Part of a small language model's weights.
Training: a variant of Muon for these matrices, 156M tokens.
Each number is 128 + 32 x the weight over its row's rms, rounded and kept within 0 to 255. Layers, rows and columns count from 0. The size above them is the row's rms in percent of the matrix's.

# layer 6 MLP up, 768x192, rms 0.139, rows 153-159, columns 0-95
size [104 103 104 104 109  97 104]
[[115 143 133  64 169  77 142 175 108 148  83 146 148 123  99 123 135 137 174  91 165  89 174 145 139  97 123 138  91 120  78 123 140 102 119  77  92 125 103 154 116 117 171 213 135  96 115 113  63 140 135  71 115 197 118 161  75 174 149 127 158 136  88 105 192 139 126  55 109 145 160 160 194  84 146 155 156 105 140  85 138 184 181 137 167 117  70 153 195 153  78 164 163 100 137 187]
 [151 157 107 109 144 165 131 154 169 126  93 135 109  56 124  69 112 157  81 135 154 164 109 175 124 121 192 100 156 123 124 140 121 158  76 120 123 170 106 113 120 193 135 144 103 144 106 141 182 132 100 131  72 141 176 128 150  60 183  74 110  81 116 157 174 104 122  93 132 110 138 131  84 167  48  89 122  74 108 107 154 157 178 102 112 196 160 157 109 212 135 110 107 155 147 113]
 [111 117 138 162  90 135 155 129 100 149  80 121 110  73 144 168 152 179 120 199  97  99 147 160 127 136 126 123 204  86  66 152 178 175  96 199  79  83 133 117 147 215 123 191 149 143  98 133  47 121  93 108 156 121 108 124 166 157 129  70 154 170 123  91  97  90 104 110  85 136 113 118 131  88 106 148  99 130 114  93 118 155 126 178 140 116 127 194 172 164  73 167 115 103 133  85]
 [192 137 100 169 153 148 102  75 126 134 145 114 176 126 114 147 162  90 132  59 135  77 109 192 149 145 141 145  99 146 114  63 150 120 117 175 181  83  83 125 129 187 116  89 118  95  88 104 130 143  87 119 138 112  74 109  88 127  88 138 137 141 108 166 135 113  95 130 134 108 140  77 122 141 116 139 138 173 114  93  94 147 130 129 149 132  98 101 127 111  90  96 165 112 177  98]
 [134 150  88 128 115 175 107  85 140  77 153 128 108 128 171 113 144 127 184 121 166 117  85 124  61 159 128 103 148  84 124  81  84 171  85 157 162 167 198  89 178 159 105 139 117 119 157 136 106  81 147 132  73 165  80 139 148  74 117 110 170 161 168  65  85 157 140 122 185 188 143 189  97 122 167 106 144 108 104  78 121 186 148 119 139 139 100 126 143 103 112 151 170  92 125 160]
 [118 142 128 143 154 194 118 130 149 116 143 126  90 147  79 116 164  76  85  95 166 160 171 151 109 113 124 109 171 128 122 119 154  79 163 140 140 103  44 141 127  83 122  84 176  81 160 149 168 137  86 104 158  93 121 140 149 136 109 128 210  88 114 143 156 102 108 128 125 159 110 170 108 135  90 174 160 126  78 105  92 133 150 173 165 127 158 156 107 151  96 166 148  92  56 150]
 [ 78 155 103 143 124 122 182 116 148 189 114  84 141 130 107  84 124 187 144 105 131  90 139 165 139 129 126 116 113 119 189 132  95  97 111 129 124 126 144 110 137 171 127  74 151 115 164 160 124  87 139 190  96 127 133 123 221  62 109  95 136 127 155 182  90  85  52 115  94  84 161 140  99 102 110 116 119  96 106 139 165 139 160  61 103 107 161 149 184 150 137 100 205 111 152 118]]
# layer 6 MLP down (transposed), 768x192, rms 0.151, rows 153-159, columns 0-95
size [115 109 100 100  99  95 105]
[[ 80 123  76  91 164 161 142 159 113  89 114 164 111 126 103 149 120 177 153 114 155  60 192 178 131 135 101  95 121 171 140  73  99 120 132 100 137  50 114 149 127 175 141 171 171 144 158 181 119 108 103 118 136 127  76 142 133 112 107 178 154 128 136 101 129 147 143 135  98 130 132 150 163 115 116 161 112 130 145 108 167 139 140 113 228 151  96 147 106 175 133 100 142 124 143 186]
 [ 51 175  89 144 119 176 153  97 115 159 158 120 171 155 183 114 181 192  82 114 123  93 146  90  99 124 143 131 112 102 108 126  99 116  79 123 127 119  78 125 166 111 112  73  74 110  66 124 173 154  69 170  94  92 132 144 119 134 178 154  67 135 142 168 124 114 117 106 129 148  98 136 139 158  75 203 110 110 191 134 147 125 140 139 120 138 136 157 108 157 158 112 127 142 132 124]
 [133 166 111 170 128 114 158  99 147 103 152 174 139 195 166  77 162  88  69 202 158 114 106 146 138 123 119 124 155 127 159 106 111 134 135 132 107 146 150 173  79 129 126 117 233 126 200 139 164  98 130 178 116 136  70 158  87 119  81 148 185 139 135 112 132 108 159 118 126 142  89 149 103 110 129 107 111 162  60 121 100 104  34 155 154  91 146 117 161  99 126 115  94 149  98 135]
 [131 105 112 175 127 170 112 129 150 138 133 141 154  47 164 247  90  93 132 151 130 126 115 157  86 115 148 133 112 163  74 121 200 108 151 166 154  90 100 104 132 103 164  92 204  91  94 137 141  38  96 121 163  97 105 114 125 155  85 109 141 147 136 148 105 155  92 151 134 130 102 120 110 113 117 178 124 143 150 102  95 156 113 152 125 115 152  80 114  82 132  94 142 128  90  69]
 [130 102 122 134 135 193 103 128 126  98 113 154 134 193 106 118 202  45 106 146  98 159 165 118  86 124 175 165 145 122 139  95 171  78 104  54 186 133 127 163 106 167  88  82 166 134 119 136 159 119  58  63 127 142 141 150 123 146 109 175 143  77 112 138  39 114 118 118 125 141 110 141 154 158 163 109 158 120  93 123 165 116 185 152  79 166 112  67  85 128  88  76 158 125 152 122]
 [146  92 122 104  99 117  93  83  94 151 117 162  71 125  89 167 139 137 140 145 108 119 147  87 155 157 107 176 225  94 144  81 112 183 176  67 101 181 102 151 100 118 100 139 168 158  87  96 140  88 109 108 138 142 131 111 113 137 152 123 144 210 163 147 109 133  92 130  99  91 150 123 173 108 116  93  99  80 128 140  86 128 111 133 107  84 152 168 145 149  83 170 200 156 153 109]
 [149 140 173 129 143 209 103 120 134 169  97 110 188 135 165 101 123 132 125 107 149 174  83 153 109 152 132 171 153 132  93  95 133 154 172 129 137 142 186 126 132 111 167  93  88 126 128 116  81 126 108 176 166 114 147 143 139 134 149  91 159 176 161  61 130 196  72 118 167 108  77 187 129 106 183 151 101 142  80 134 142 119 169 149 151 144 132 142 189 208 159 167  94 188  65 118]]